Part of a small language model's weights.
Training: 373M tokens, 6768 steps.
Each number is 50 + 12 x the weight over the matrix's rms, rounded and kept within 0 to 99. Layers, rows and columns count from 0.

# layer 7 attention output (transposed), 192x192, rms 0.0494, rows 174-191, columns 0-63
52 58 62 34 35 49 44 26 33 35 64 63 44 38 64 69 36 39 54 53 47 65 43 47 26 50 40 57 53 84 71 43 50 42 41 39 40 56 42 39 33 57 48 38 57 56 47 49 47 53 43 34 52 46 55 66 54 52 67 52 45 65 52 47
62 42 33 56 40 51 45 33 46 52 50 43 59 55 54 56 42 50 67 54 67 58 41 50 57 43 56 28 64 42 53 43 50 45 47 47 40 46 62 60 35 42 37 52 31 39 38 38 49 50 68 53 43 56 29 52 67 47 40 43 33 24 57 49
40 40 56 40 37 63 57 46 41 62 47 50 76 67 52 52 58 48 57 33 54 48 52 34 53 67 44 46 50 71 36 38 36 44 63 40 79 62 44 48 33 45 62 52 45 65 55 45 67 60 45 46 48 37 56 34 51 62 55 40 65 49 56 65
46 47 55 59 61 38 26 55 71 60 68 51 34 59 79 53 60 46 54 54 45 54 53 51 48 37 53 49 46 58 56 37 47 56 46 74 63 73 50 62 44 72 61 50 56 28 34 49 58 26 25 58 49 65 60 57 30 52 25 46 62 56 71 60
51 46 57 43 49 38 63 35 38 38 64 50 38 61 37 67 56 51 44 69 46 52 29 64 53 55 33 59 40 38 55 56 37 46 48 54 60 52 32 67 47 44 61 43 48 48 63 38 61 44 44 71 52 57 50 43 61 60 55 48 45 35 67 50
49 58 64 58 34 57 54 54 72 36 56 27 44 68 50 59 63 55 60 40 45 69 46 71 52 51 66 35 55 49 60 33 44 58 51 62 45 45 45 54 52 54 29 64 58 44 47 46 38 49 43 45 45 54 52 51 49 66 55 48 42 73 61 38
33 59 46 70 55 62 57 56 62 39 52 39 39 56 62 50 47 40 51 44 51 53 55 64 43 45 58 52 51 52 12 66 58 34 32 57 57 57 50 35 74 44 36 35 55 49 41 36 56 36 48 34 58 58 44 53 53 57 65 56 46 48 62 43
62 42 61 40 38 66 45 50 58 30 56 56 55 49 65 43 42 42 60 53 52 64 55 47 30 50 71 55 50 40 48 48 58 47 58 41 73 50 29 59 23 47 61 80 42 41 65 47 70 39 57 45 50 32 59 61 44 30 36 47 62 58 47 33
48 55 55 34 50 54 33 32 72 39 45 60 65 68 48 40 36 52 60 56 52 71 48 44 65 49 46 42 63 58 58 54 45 77 59 31 54 67 45 63 50 45 30 62 52 57 63 53 46 58 43 47 51 48 37 20 42 57 57 56 51 56 31 60
52 51 63 40 35 52 43 54 54 46 57 57 53 56 41 47 50 49 60 45 48 57 32 51 41 50 57 53 29 16 50 60 30 53 50 43 31 66 67 43 58 39 55 57 62 55 61 47 49 65 34 38 35 54 62 53 63 46 43 44 66 59 55 38
37 56 26 53 54 47 57 42 43 67 48 59 55 57 42 56 40 38 76 54 49 22 38 59 52 42 48 50 46 64 31 43 63 22 45 46 35 42 42 48 80 46 50 47 37 48 50 52 46 46 52 39 31 51 60 45 63 68 49 67 39 50 50 50
36 70 55 76 55 56 47 57 58 53 40 28 84 51 37 75 64 69 43 53 63 57 34 48 47 33 48 22 40 59 60 43 52 53 53 76 44 61 62 37 56 46 54 54 42 56 30 54 40 44 57 49 40 48 34 47 37 45 48 32 47 44 67 60
50 57 49 48 46 52 40 77 31 33 62 40 51 53 76 56 41 37 39 41 45 56 55 52 85 60 51 30 50 43 52 45 59 53 35 66 59 52 49 56 09 64 56 58 32 46 59 55 52 61 56 62 44 34 52 45 51 53 50 48 58 76 60 69
47 74 36 35 59 58 62 31 65 59 37 71 39 76 53 58 58 62 59 48 40 74 52 53 62 50 47 35 44 78 32 40 48 69 48 42 51 58 76 47 21 21 44 35 59 55 58 44 46 56 35 67 44 45 61 38 43 58 47 67 68 51 46 39
41 62 55 49 47 71 55 49 56 59 49 38 56 46 66 24 78 46 36 44 59 58 56 43 46 40 64 47 64 71 38 36 38 66 49 59 51 47 40 60 25 47 61 38 45 53 54 30 35 31 44 57 53 64 29 58 65 53 43 60 60 70 63 68
72 47 48 53 59 40 52 52 56 46 43 56 60 51 39 43 62 50 49 30 39 46 58 43 67 36 42 48 53 51 45 35 47 59 40 62 45 43 53 49 50 59 50 49 49 27 59 64 51 39 45 51 42 51 49 31 41 50 59 45 56 46 48 32
45 38 58 44 63 53 66 60 73 60 44 46 34 65 49 39 47 63 61 44 35 34 65 34 51 52 69 54 49 58 43 49 34 44 72 64 71 50 41 46 47 46 43 44 27 59 64 60 37 57 49 51 45 47 64 40 58 55 62 43 60 58 51 59
39 62 14 45 52 54 45 57 29 47 61 27 56 25 50 43 85 45 28 51 67 39 47 55 64 67 48 46 55 59 57 64 39 68 56 52 57 63 64 38 50 69 51 53 47 48 46 59 36 39 33 48 42 54 73 42 64 42 46 57 52 39 42 49
# layer 7 attention value, 192x192, rms 0.0838, rows 175-191, columns 0-63
53 57 53 35 47 44 56 43 46 50 57 45 58 29 64 56 71 60 37 64 45 49 44 45 63 81 46 66 30 36 43 53 64 62 52 36 58 52 49 41 60 71 56 57 64 54 48 72 58 38 64 54 57 25 36 43 53 57 43 62 50 43 51 35
61 43 27 56 45 39 26 50 38 49 46 51 47 79 56 54 30 48 48 27 60 45 49 65 46 62 41 50 54 35 51 49 55 32 68 30 46 53 53 45 61 67 36 26 38 36 61 35 45 63 52 60 36 47 49 64 69 65 28 47 54 68 42 64
45 58 68 49 55 54 54 77 45 45 50 75 47 52 49 49 43 66 59 62 36 51 56 79 67 25 48 31 54 40 68 58 59 51 60 60 46 41 38 52 61 35 50 49 58 43 73 23 59 55 71 53 64 49 81 36 42 39 53 26 26 43 42 39
34 45 68 67 70 51 50 55 45 60 34 44 36 46 68 39 58 40 58 35 58 39 61 32 58 49 44 48 35 53 46 43 34 58 44 67 60 55 45 37 76 46 44 58 18 49 49 50 41 54 53 53 43 49 83 71 58 43 24 57 44 61 54 40
35 64 51 38 68 43 40 60 50 51 35 93 26 51 52 75 22 41 19 52 37 60 45 64 47 47 51 71 60 50 38 52 54 47 52 43 36 48 51 55 50 41 50 35 45 50 54 38 39 44 55 41 53 54 50 51 82 42 55 43 56 46 46 52
37 72 61 64 47 50 28 54 57 46 56 74 49 57 53 73 44 52 51 54 58 35 59 52 59 31 43 46 59 53 66 49 33 38 49 55 32 27 51 63 62 55 47 40 16 36 48 57 59 66 44 54 18 63 62 52 54 83 42 37 44 50 48 41
52 34 64 64 34 49 61 58 36 31 44 54 40 42 32 69 34 61 43 41 55 53 41 48 56 35 54 42 49 55 55 64 52 55 53 57 65 48 50 38 52 35 45 52 42 23 44 41 63 33 64 72 61 61 38 58 67 69 46 43 56 68 61 51
37 70 32 62 59 51 64 52 38 62 48 47 26 19 44 78 55 26 50 41 52 45 46 69 61 68 48 43 42 33 68 60 49 32 40 39 49 40 47 39 55 49 62 47 41 56 54 42 81 33 39 61 56 64 65 50 37 53 48 55 76 41 46 59
71 54 24 34 60 63 50 73 56 52 36 61 41 58 62 86 60 49 34 38 38 66 80 39 55 64 48 63 77 44 59 33 53 47 46 45 54 50 24 57 50 50 71 33 41 61 04 35 56 27 45 35 75 61 33 48 53 74 51 59 41 66 60 70
38 50 58 37 39 58 53 45 51 43 65 56 72 28 73 48 70 36 63 48 75 15 34 50 55 39 62 44 66 58 70 57 53 72 72 23 53 25 54 43 51 58 69 56 48 58 51 66 33 56 42 60 36 35 56 65 38 49 61 52 53 45 74 39
71 46 54 44 58 26 72 59 66 47 52 69 51 65 64 37 58 28 77 59 44 36 57 52 61 48 29 58 60 33 36 68 78 52 58 52 41 62 37 60 39 52 57 49 69 41 56 43 39 34 45 45 28 34 73 49 41 64 52 58 56 39 40 40
48 60 51 41 33 24 47 46 56 48 48 50 57 35 44 50 46 33 37 33 35 30 55 55 27 69 56 47 46 58 45 35 53 49 80 72 49 63 48 52 71 39 60 61 39 77 60 48 44 51 52 55 56 44 44 36 53 63 44 54 65 43 42 42
77 43 40 64 77 81 48 43 41 51 33 36 51 27 49 34 37 54 50 36 58 53 84 32 35 51 48 55 29 32 43 38 62 53 57 42 43 31 41 69 35 75 69 42 72 26 53 38 51 60 50 25 68 16 49 52 50 69 39 56 80 57 48 75
53 72 37 39 49 51 65 48 60 49 62 34 62 66 51 72 09 46 53 42 57 38 77 55 48 39 64 33 37 25 54 54 64 45 54 59 40 54 44 44 62 51 24 39 55 26 66 57 52 63 71 39 67 38 77 52 20 41 63 52 34 39 45 45
57 47 47 44 35 61 76 50 53 53 43 59 50 55 35 54 51 75 26 37 63 32 47 58 42 88 74 52 69 33 69 44 45 30 70 47 44 44 57 63 30 47 50 49 50 41 43 17 55 65 30 68 29 70 59 47 42 45 51 75 57 63 61 40
34 48 48 48 48 54 47 62 47 48 36 39 75 41 51 34 49 43 54 64 52 41 78 71 52 36 35 50 43 53 74 69 45 66 33 52 60 47 70 49 27 53 40 47 46 58 55 56 57 74 40 67 63 52 40 58 40 42 40 35 50 54 29 40
37 63 59 72 75 42 46 29 65 51 52 48 59 81 52 59 37 65 53 35 74 40 41 39 54 56 43 54 52 61 27 52 68 60 46 54 44 35 48 42 54 55 41 56 42 43 64 56 61 57 55 27 19 54 56 44 59 42 40 61 51 52 42 45
# layer 7 MLP up, 768x192, rms 0.113, rows 0-36, columns 0-63
66 34 60 46 58 45 53 33 50 39 35 46 67 34 30 56 36 32 34 65 53 28 58 65 30 48 51 56 51 34 51 38 63 49 35 30 52 49 59 38 65 37 64 53 63 53 65 34 67 40 45 58 39 40 47 46 66 49 41 44 37 47 51 30
57 54 51 79 37 47 17 52 60 64 62 50 57 47 67 47 47 11 70 33 52 51 61 41 49 44 55 46 22 49 40 37 72 60 60 56 45 61 42 51 64 45 54 71 60 40 31 40 43 49 61 66 49 61 39 40 57 45 53 60 50 56 49 57
63 33 28 43 46 31 49 53 71 47 67 49 76 40 60 54 47 57 48 54 30 46 52 60 43 63 52 45 45 58 47 46 72 33 59 61 48 55 34 42 35 48 60 31 80 23 58 62 39 40 53 59 59 41 51 65 51 47 33 65 51 53 34 58
44 62 67 31 40 36 31 54 39 52 43 49 55 60 68 47 46 56 57 57 61 47 42 43 55 22 42 40 45 49 49 54 56 31 42 58 51 44 56 61 37 39 65 38 55 35 47 62 37 45 40 39 39 48 33 63 68 60 60 42 65 59 53 68
77 43 51 50 54 30 43 31 39 50 32 66 45 80 52 68 56 63 24 39 62 62 36 54 56 44 40 51 47 46 47 52 53 45 47 67 58 67 70 35 64 53 54 43 59 50 49 50 39 51 61 45 75 48 55 49 76 52 62 47 64 48 30 56
39 67 73 75 47 43 56 47 50 59 53 64 61 35 56 51 40 44 56 71 52 33 58 66 40 49 51 61 58 35 51 63 68 39 72 59 52 60 54 53 46 49 20 46 65 45 64 53 76 74 52 56 57 41 57 53 65 52 58 60 54 27 52 56
49 51 48 44 60 55 46 27 52 50 52 36 38 46 59 51 42 44 46 45 31 39 56 82 73 34 42 68 30 64 64 30 63 46 41 53 25 48 48 60 36 64 62 27 53 60 18 48 51 34 40 64 54 53 57 50 55 50 55 46 51 51 39 42
46 54 74 39 76 53 39 45 51 37 51 28 52 61 50 53 59 37 48 53 53 62 62 49 50 40 33 50 43 72 68 59 48 49 63 60 73 58 33 54 44 78 30 48 62 37 47 48 50 33 48 31 33 31 61 60 51 38 54 54 43 56 41 48
33 36 40 40 58 36 42 47 62 59 62 55 54 40 55 66 51 71 60 55 14 56 49 51 52 49 46 33 72 62 63 34 40 46 52 47 68 37 45 38 31 54 56 35 28 61 31 61 60 62 40 42 55 43 41 54 48 55 66 43 60 58 40 56
50 36 63 40 52 64 65 33 51 68 50 45 53 70 47 38 83 52 57 49 67 51 51 53 59 51 49 44 42 43 75 37 51 51 22 27 35 43 48 62 57 61 61 85 33 77 32 48 68 42 62 51 34 51 38 62 63 58 68 34 41 40 72 62
60 25 24 66 57 67 52 31 39 31 76 72 44 66 44 45 37 73 54 50 65 62 51 37 69 56 62 70 51 55 46 46 59 53 43 37 43 56 58 65 54 73 58 37 22 31 32 55 41 61 45 69 46 47 40 34 38 37 68 49 45 66 45 43
53 64 38 62 30 60 42 62 59 77 51 21 53 47 55 30 20 42 38 45 51 52 55 45 40 62 66 58 30 58 71 34 55 46 48 81 52 42 34 48 48 43 55 52 68 47 63 62 59 20 48 44 33 63 42 51 38 36 69 54 21 53 52 43
59 48 52 55 26 38 53 43 39 77 75 58 40 78 23 66 28 35 59 47 43 54 53 39 49 33 46 65 18 43 59 66 47 48 55 57 59 73 57 35 53 55 61 46 69 41 65 52 67 26 32 63 39 51 27 64 80 36 60 34 35 51 72 68
46 48 44 37 51 40 52 57 42 54 67 42 29 45 42 52 52 56 56 52 64 56 51 52 45 56 39 61 59 64 34 48 48 60 48 44 35 71 67 50 34 47 57 29 56 45 29 58 53 59 56 49 60 51 53 35 57 50 44 43 51 42 52 35
78 50 38 46 51 46 33 56 61 63 62 45 64 47 30 58 55 27 63 72 62 54 55 48 60 39 61 45 47 40 53 48 35 40 60 62 48 28 30 46 57 58 41 69 47 65 11 47 59 62 52 50 55 68 39 54 52 74 46 76 77 37 56 67
56 62 35 57 58 44 54 35 35 53 45 76 43 53 49 56 63 71 49 39 68 59 50 32 60 55 56 72 56 53 43 56 57 44 53 31 73 38 39 53 46 61 56 47 68 53 55 31 31 47 59 45 49 45 46 50 56 42 58 41 58 36 30 38
73 85 47 58 40 37 52 64 34 61 37 56 25 83 58 54 49 57 53 50 53 26 40 51 60 53 57 61 47 54 65 31 50 43 48 45 55 58 60 44 46 77 39 39 37 38 38 23 36 35 35 54 41 41 58 51 41 48 51 56 49 24 44 54
60 50 64 63 52 32 42 58 50 49 42 57 39 29 43 31 44 46 66 57 64 50 53 73 34 74 26 48 50 65 64 52 41 57 19 51 73 55 38 51 52 41 48 57 47 52 81 66 46 57 39 41 50 65 69 42 43 58 51 42 52 33 48 34
43 45 54 13 40 67 44 36 33 41 51 56 68 61 44 62 54 50 49 24 67 44 43 39 51 47 40 52 59 30 45 36 40 61 38 62 56 54 35 52 65 49 41 63 41 55 75 40 30 52 41 42 41 52 61 48 55 59 54 42 40 66 42 74
40 33 50 51 42 66 60 56 46 43 40 52 56 48 57 32 55 56 47 62 37 60 47 32 55 48 70 28 49 29 45 57 60 51 54 51 50 26 76 30 41 31 34 61 54 40 57 45 50 40 47 68 54 60 29 50 52 41 49 53 57 49 46 39
42 61 51 39 57 49 69 29 61 52 43 37 39 47 61 63 60 50 37 45 42 30 32 54 63 53 68 58 40 57 40 36 53 45 24 63 51 39 37 65 38 65 69 46 31 55 46 64 55 47 36 62 38 45 39 59 48 57 59 48 47 45 49 56
61 51 49 55 79 66 57 36 67 53 61 65 58 34 35 40 42 52 40 39 50 61 40 39 62 55 72 61 21 31 41 51 36 50 70 40 55 57 62 49 57 52 42 29 40 44 54 59 56 37 25 67 59 41 46 77 63 55 73 63 29 39 53 60
39 53 26 43 44 58 44 67 51 74 42 59 53 47 44 43 47 29 52 44 60 38 71 37 30 49 66 50 39 32 41 47 52 32 50 37 33 53 39 70 48 40 63 82 43 58 53 53 40 56 36 41 51 57 52 52 48 30 35 47 47 55 45 57
66 63 68 41 47 31 44 52 67 81 44 47 39 31 27 56 58 20 59 57 56 55 24 43 61 42 62 59 47 46 38 43 71 44 51 36 34 56 62 48 56 74 40 57 33 60 39 53 53 48 43 65 47 56 53 43 48 59 35 40 52 49 52 64
58 53 43 43 51 64 49 32 52 65 62 44 55 11 46 39 31 38 72 49 45 45 58 45 40 73 61 36 51 68 60 36 42 36 31 47 57 41 56 57 64 69 67 38 58 52 56 45 62 76 44 45 62 44 53 63 56 49 50 59 39 43 52 61
37 43 74 51 58 49 41 44 76 71 67 31 61 65 42 36 17 52 44 42 38 30 40 60 48 59 43 38 47 54 55 48 47 45 54 53 50 56 71 61 42 50 63 26 74 64 51 54 67 60 61 63 12 52 67 47 59 42 58 38 61 35 47 36
58 54 42 50 43 38 58 53 55 31 44 48 51 45 51 44 52 56 39 49 72 54 58 56 68 58 48 56 49 53 59 57 54 57 57 48 48 43 45 59 57 37 62 45 44 51 47 35 51 53 65 62 61 55 49 55 52 54 50 56 32 48 47 50
73 45 49 26 42 56 56 22 57 34 40 60 47 44 70 59 66 38 59 65 53 55 37 50 45 39 41 47 35 69 61 36 41 55 44 58 51 54 61 32 69 48 40 40 47 35 45 55 52 54 52 35 66 41 60 47 61 55 44 37 43 44 54 45
41 67 55 49 51 42 52 62 64 60 57 51 49 34 50 43 56 33 68 59 41 76 45 43 49 58 66 23 28 72 51 61 60 44 38 60 46 32 62 50 51 58 45 74 58 43 31 55 60 37 58 50 53 53 56 46 56 34 54 48 48 45 55 55
64 34 61 14 59 19 40 44 67 45 56 43 51 40 33 41 45 34 42 47 51 48 58 56 47 55 65 60 57 42 56 52 71 64 36 66 36 42 44 37 54 45 50 54 48 51 58 52 33 51 35 25 51 48 57 58 49 50 63 30 65 47 56 53
58 55 58 42 54 39 39 65 53 51 44 58 53 58 33 41 30 67 67 53 54 71 68 56 42 38 44 41 61 47 48 50 51 54 75 42 68 34 67 73 33 45 60 50 50 41 46 38 42 24 58 64 67 40 55 43 63 37 53 54 56 56 54 38
68 55 39 57 67 35 20 46 29 50 47 60 46 49 57 58 57 58 63 49 40 42 59 48 59 50 40 75 62 29 72 57 55 44 62 53 51 45 35 44 49 43 50 55 50 44 52 54 49 46 47 52 51 61 32 56 42 66 35 28 68 34 36 70
42 37 57 68 56 18 44 34 57 40 56 41 54 49 71 29 57 69 57 74 71 45 37 45 42 49 54 45 44 51 39 73 64 51 57 25 36 42 40 27 30 38 57 66 57 40 28 51 27 43 56 46 60 61 51 46 35 69 54 30 60 47 47 44
69 58 50 68 44 42 52 53 45 67 70 52 31 44 42 70 44 57 54 47 47 48 44 47 51 57 58 69 50 70 45 48 63 45 66 74 43 54 61 36 48 34 31 23 33 43 28 55 55 57 42 66 31 43 45 61 49 18 49 39 66 55 48 43
40 68 66 42 56 67 55 54 62 52 47 73 51 31 55 37 62 39 64 56 37 59 53 70 49 54 69 43 50 42 37 34 51 38 48 45 59 56 61 42 70 38 58 23 35 56 44 56 48 51 56 44 56 55 58 74 63 53 57 50 53 50 48 45
57 42 47 61 53 48 19 72 30 20 37 36 72 35 48 39 62 45 51 56 43 51 48 62 55 49 77 67 52 32 44 69 52 61 34 67 51 55 47 53 70 48 44 38 56 28 70 58 49 55 36 56 63 45 46 53 52 62 34 61 47 67 51 52
60 68 38 62 33 50 63 52 44 66 41 42 60 39 42 54 50 39 40 53 56 65 70 50 68 53 49 61 42 56 67 48 62 15 49 40 51 43 52 59 56 57 50 57 53 45 41 43 47 51 67 50 76 42 53 58 73 49 56 32 42 50 45 48
# layer 7 MLP down (transposed), 768x192, rms 0.0557, rows 0-36, columns 0-63
40 30 52 49 32 58 60 42 45 62 37 57 66 47 56 50 56 52 51 48 35 63 55 72 56 50 40 38 47 49 45 38 65 39 58 47 45 69 69 34 49 42 38 72 34 48 61 60 63 61 49 45 63 59 54 42 30 55 58 38 49 37 51 27
13 37 32 53 44 39 37 52 50 50 39 70 40 54 63 29 49 43 62 38 60 41 48 62 61 51 59 64 49 27 59 56 70 36 39 60 54 52 63 43 54 65 58 52 48 39 07 61 51 35 49 53 65 56 45 59 35 70 44 58 59 57 26 50
10 67 61 22 26 58 38 42 49 34 64 62 56 47 60 55 58 49 40 53 53 25 42 27 24 42 39 42 71 51 57 37 43 43 57 44 43 58 43 59 53 58 24 48 57 55 53 67 50 59 46 46 65 49 55 48 73 53 43 41 59 56 67 47
32 78 55 61 53 73 64 47 44 49 77 36 65 55 44 71 23 45 24 58 40 57 48 72 46 32 24 36 29 56 85 54 16 45 52 48 35 47 73 57 31 51 56 63 24 57 47 68 45 32 60 65 21 62 42 61 33 47 51 60 52 50 32 50
37 49 25 65 57 50 46 47 53 42 34 65 47 65 55 57 44 43 65 58 54 47 43 61 55 54 42 67 51 51 46 52 31 56 60 50 57 60 50 71 05 49 41 60 44 47 33 40 68 54 25 45 49 46 42 45 45 52 44 54 39 48 42 29
67 65 73 59 62 55 45 27 30 41 54 21 68 41 50 54 44 78 36 38 46 47 47 66 46 23 51 56 38 61 45 35 59 76 53 49 51 55 50 45 20 41 52 47 64 46 60 39 35 42 54 50 27 60 50 48 45 34 71 56 32 29 60 79
57 47 44 31 60 49 34 47 43 64 46 32 34 43 32 40 45 68 39 35 50 44 47 50 45 53 63 44 38 65 48 43 43 39 33 48 52 39 50 61 55 46 49 57 50 62 35 57 48 54 45 60 44 54 50 48 32 34 47 54 74 52 83 84
49 42 64 65 31 75 39 53 50 44 31 49 31 35 39 42 60 63 45 51 38 55 39 47 47 32 47 62 25 64 77 53 50 78 71 45 42 57 55 36 76 54 33 52 39 50 45 32 46 55 46 56 53 55 53 54 58 53 59 51 50 57 84 36
46 49 53 61 41 51 49 54 51 35 62 49 50 53 57 54 61 56 63 37 70 29 54 51 46 49 48 63 39 66 49 62 50 41 49 52 36 56 30 49 80 36 43 47 56 50 46 44 41 35 51 34 72 51 61 64 59 45 50 65 68 56 44 40
53 69 42 61 46 53 57 61 30 28 75 51 51 60 61 28 44 20 33 50 61 53 52 45 52 61 49 67 53 54 35 57 42 48 42 56 32 67 52 43 30 69 54 65 39 58 71 34 25 68 44 49 68 54 58 35 81 51 33 47 49 57 68 68
48 38 73 40 54 63 57 53 24 35 41 31 48 19 44 54 47 42 57 49 36 40 52 57 59 64 42 28 57 62 48 50 50 66 34 59 61 33 58 56 24 52 55 49 68 71 42 66 45 49 52 31 50 28 75 51 78 44 41 63 55 67 63 44
66 66 53 53 47 44 41 55 55 65 42 29 27 80 55 37 56 59 49 44 65 47 58 48 55 39 44 60 29 37 42 79 69 69 44 52 58 59 64 56 49 59 36 73 52 33 46 52 39 42 47 82 50 49 54 49 41 49 50 32 39 42 65 58
13 64 34 47 43 41 49 47 57 58 37 48 70 47 52 49 46 62 53 50 44 51 71 35 49 48 63 48 43 47 57 64 54 49 48 66 31 21 50 63 33 51 73 68 72 55 50 47 42 62 56 16 62 50 71 56 32 69 67 56 31 41 62 38
46 46 32 31 59 54 56 33 56 48 56 64 46 44 52 43 49 51 50 36 48 40 47 50 57 50 53 44 49 39 65 58 53 56 43 42 75 44 48 62 61 34 48 42 45 58 63 45 35 39 49 51 43 37 55 63 39 49 52 53 55 63 58 53
43 42 31 22 47 52 31 62 50 73 38 67 45 43 42 80 46 48 51 71 45 31 36 41 48 69 43 35 42 43 53 62 65 53 50 53 37 50 61 61 60 42 46 39 62 36 43 54 48 65 62 44 51 58 52 42 27 37 67 22 50 56 55 49
51 72 67 52 50 55 48 62 45 39 47 32 44 61 31 38 40 39 36 47 53 53 51 72 40 32 60 48 46 42 38 46 52 65 74 51 59 34 46 50 54 54 42 43 38 31 56 49 41 63 55 57 76 57 55 17 40 72 43 42 62 44 64 35
38 33 32 47 44 42 53 50 24 47 35 34 66 54 58 44 56 46 56 55 14 59 44 37 31 38 55 48 50 60 62 47 66 49 40 64 50 55 60 67 54 34 59 62 68 50 53 52 65 31 49 50 57 48 52 46 58 30 41 36 36 59 51 34
36 52 56 44 64 56 43 48 68 51 28 41 57 54 53 50 43 52 29 71 43 52 45 43 56 37 40 47 45 66 71 45 75 49 61 41 55 35 60 68 60 33 62 43 37 58 29 48 25 47 41 47 30 46 51 57 49 54 30 66 60 49 36 56
42 57 38 67 35 44 49 44 65 34 39 42 65 46 41 50 42 43 55 46 47 53 42 43 55 43 56 35 43 57 37 39 47 35 55 72 41 48 52 54 20 52 80 51 64 42 60 40 33 45 33 43 47 37 43 61 54 46 53 63 61 55 64 66
61 35 51 52 57 58 37 67 43 52 50 33 47 54 44 46 60 64 47 64 50 48 61 43 48 64 58 52 44 39 62 25 49 56 51 59 67 46 49 46 58 53 44 43 45 40 35 48 50 43 41 38 57 45 57 45 43 37 45 68 61 44 58 59
34 31 63 19 39 39 60 62 41 54 54 52 46 45 59 54 56 53 53 51 55 55 68 66 52 52 56 28 49 44 52 64 23 36 55 51 61 43 50 50 56 44 27 40 46 37 83 47 66 44 47 27 59 30 62 41 37 35 60 62 38 49 41 27
78 39 40 34 66 57 63 64 62 23 42 33 67 50 35 58 59 59 18 47 52 60 60 38 45 60 53 75 67 72 41 63 57 58 60 63 43 46 49 51 38 49 56 52 51 50 33 72 34 50 67 36 41 63 51 34 54 36 45 43 69 45 72 70
42 37 42 65 53 50 46 57 48 55 52 47 48 39 58 55 43 42 63 43 59 58 48 20 44 54 72 43 48 60 43 36 54 46 37 68 62 44 60 43 63 27 54 69 71 34 63 40 49 53 39 66 38 56 37 63 56 34 50 64 25 73 54 47
39 39 39 44 59 42 51 67 78 57 52 53 49 44 53 48 60 39 44 71 25 53 64 40 48 47 29 70 47 54 39 50 58 54 48 70 69 52 63 75 55 44 50 47 42 50 49 56 26 86 31 54 46 26 56 32 41 55 35 40 66 47 54 34
47 54 44 54 56 44 48 66 49 59 33 57 23 51 43 66 49 47 85 52 54 58 52 66 59 43 29 43 64 22 32 61 46 67 24 44 49 54 54 56 35 68 53 44 38 53 34 26 50 18 57 44 24 67 50 54 31 44 65 57 59 53 43 46
38 47 52 44 36 49 43 41 58 45 46 75 46 52 60 75 56 52 68 38 53 36 41 44 73 53 41 43 58 40 37 51 38 49 44 30 56 58 40 69 49 43 54 54 46 36 29 49 78 55 69 60 26 54 73 40 56 52 39 39 51 55 63 44
51 44 45 64 45 43 38 22 43 28 47 61 29 63 34 35 60 40 65 55 57 70 38 61 30 60 52 45 43 57 45 46 56 50 41 65 43 49 49 34 43 51 33 71 58 65 51 37 61 66 50 58 48 38 27 37 45 65 54 60 39 46 53 38
70 60 64 25 69 53 19 26 49 53 57 39 62 47 40 37 47 42 27 53 50 56 34 68 60 55 47 57 55 67 42 55 40 46 58 48 51 61 22 52 73 59 64 55 36 54 51 49 45 66 70 65 56 60 46 35 38 58 52 56 44 53 49 55
42 57 64 55 47 19 66 29 39 65 55 65 43 45 46 69 30 44 43 49 45 49 52 42 47 20 61 43 37 36 48 51 72 60 42 54 52 45 43 34 25 47 47 54 47 46 61 64 50 52 68 61 58 56 29 21 53 41 48 66 53 38 55 69
55 58 39 68 61 57 63 48 52 50 54 42 66 66 40 40 53 23 28 28 39 56 40 50 34 41 52 30 29 38 70 27 46 68 58 65 48 70 59 14 48 65 32 46 50 57 59 55 59 57 23 45 59 50 53 53 59 44 40 64 44 59 59 61
71 36 48 68 49 65 59 78 50 40 42 40 54 40 51 45 58 44 55 62 40 52 39 59 57 54 40 48 60 64 52 48 33 73 64 53 55 21 59 40 43 34 49 51 45 62 18 55 58 33 46 71 46 63 37 55 53 42 34 50 46 49 59 35
43 43 57 53 25 45 50 59 51 60 20 40 24 50 51 49 55 60 81 34 63 45 37 61 48 33 57 50 50 31 44 43 51 43 60 54 49 43 31 46 71 42 53 60 49 34 54 72 71 52 44 43 39 60 38 50 24 31 54 51 48 58 69 55
65 58 60 33 52 64 42 65 43 48 71 61 31 50 66 43 67 30 46 36 39 72 56 48 53 53 36 62 52 72 63 42 55 41 47 47 58 50 49 51 52 50 57 36 45 45 62 42 50 43 47 34 43 46 43 47 58 60 40 54 41 48 46 78
67 63 70 71 39 39 46 12 64 57 36 46 23 48 51 32 53 43 55 67 55 70 53 45 68 50 57 64 52 33 52 50 52 57 50 41 56 51 40 47 56 49 31 39 30 48 57 54 55 42 30 60 72 46 38 47 72 42 43 53 49 37 53 41
33 57 34 60 49 54 58 38 55 12 30 69 43 54 35 35 41 77 32 59 41 36 71 48 59 46 32 71 43 55 30 56 44 45 61 53 55 48 48 34 49 34 56 42 47 52 26 58 34 57 56 55 66 78 65 49 52 52 44 55 35 48 50 55
20 65 23 65 40 53 30 43 55 52 69 50 47 57 66 41 43 45 41 62 60 47 66 58 26 48 60 33 68 28 43 65 38 15 52 44 77 50 61 42 28 51 48 30 62 46 58 50 70 59 66 63 81 55 34 42 53 62 54 50 75 66 68 54
46 53 37 54 52 60 64 54 66 32 40 43 33 47 44 70 41 37 39 39 53 82 64 57 47 61 48 73 69 55 47 57 25 48 54 50 50 74 18 51 40 55 67 48 52 57 70 64 55 49 58 54 28 44 56 26 39 44 48 55 50 56 60 51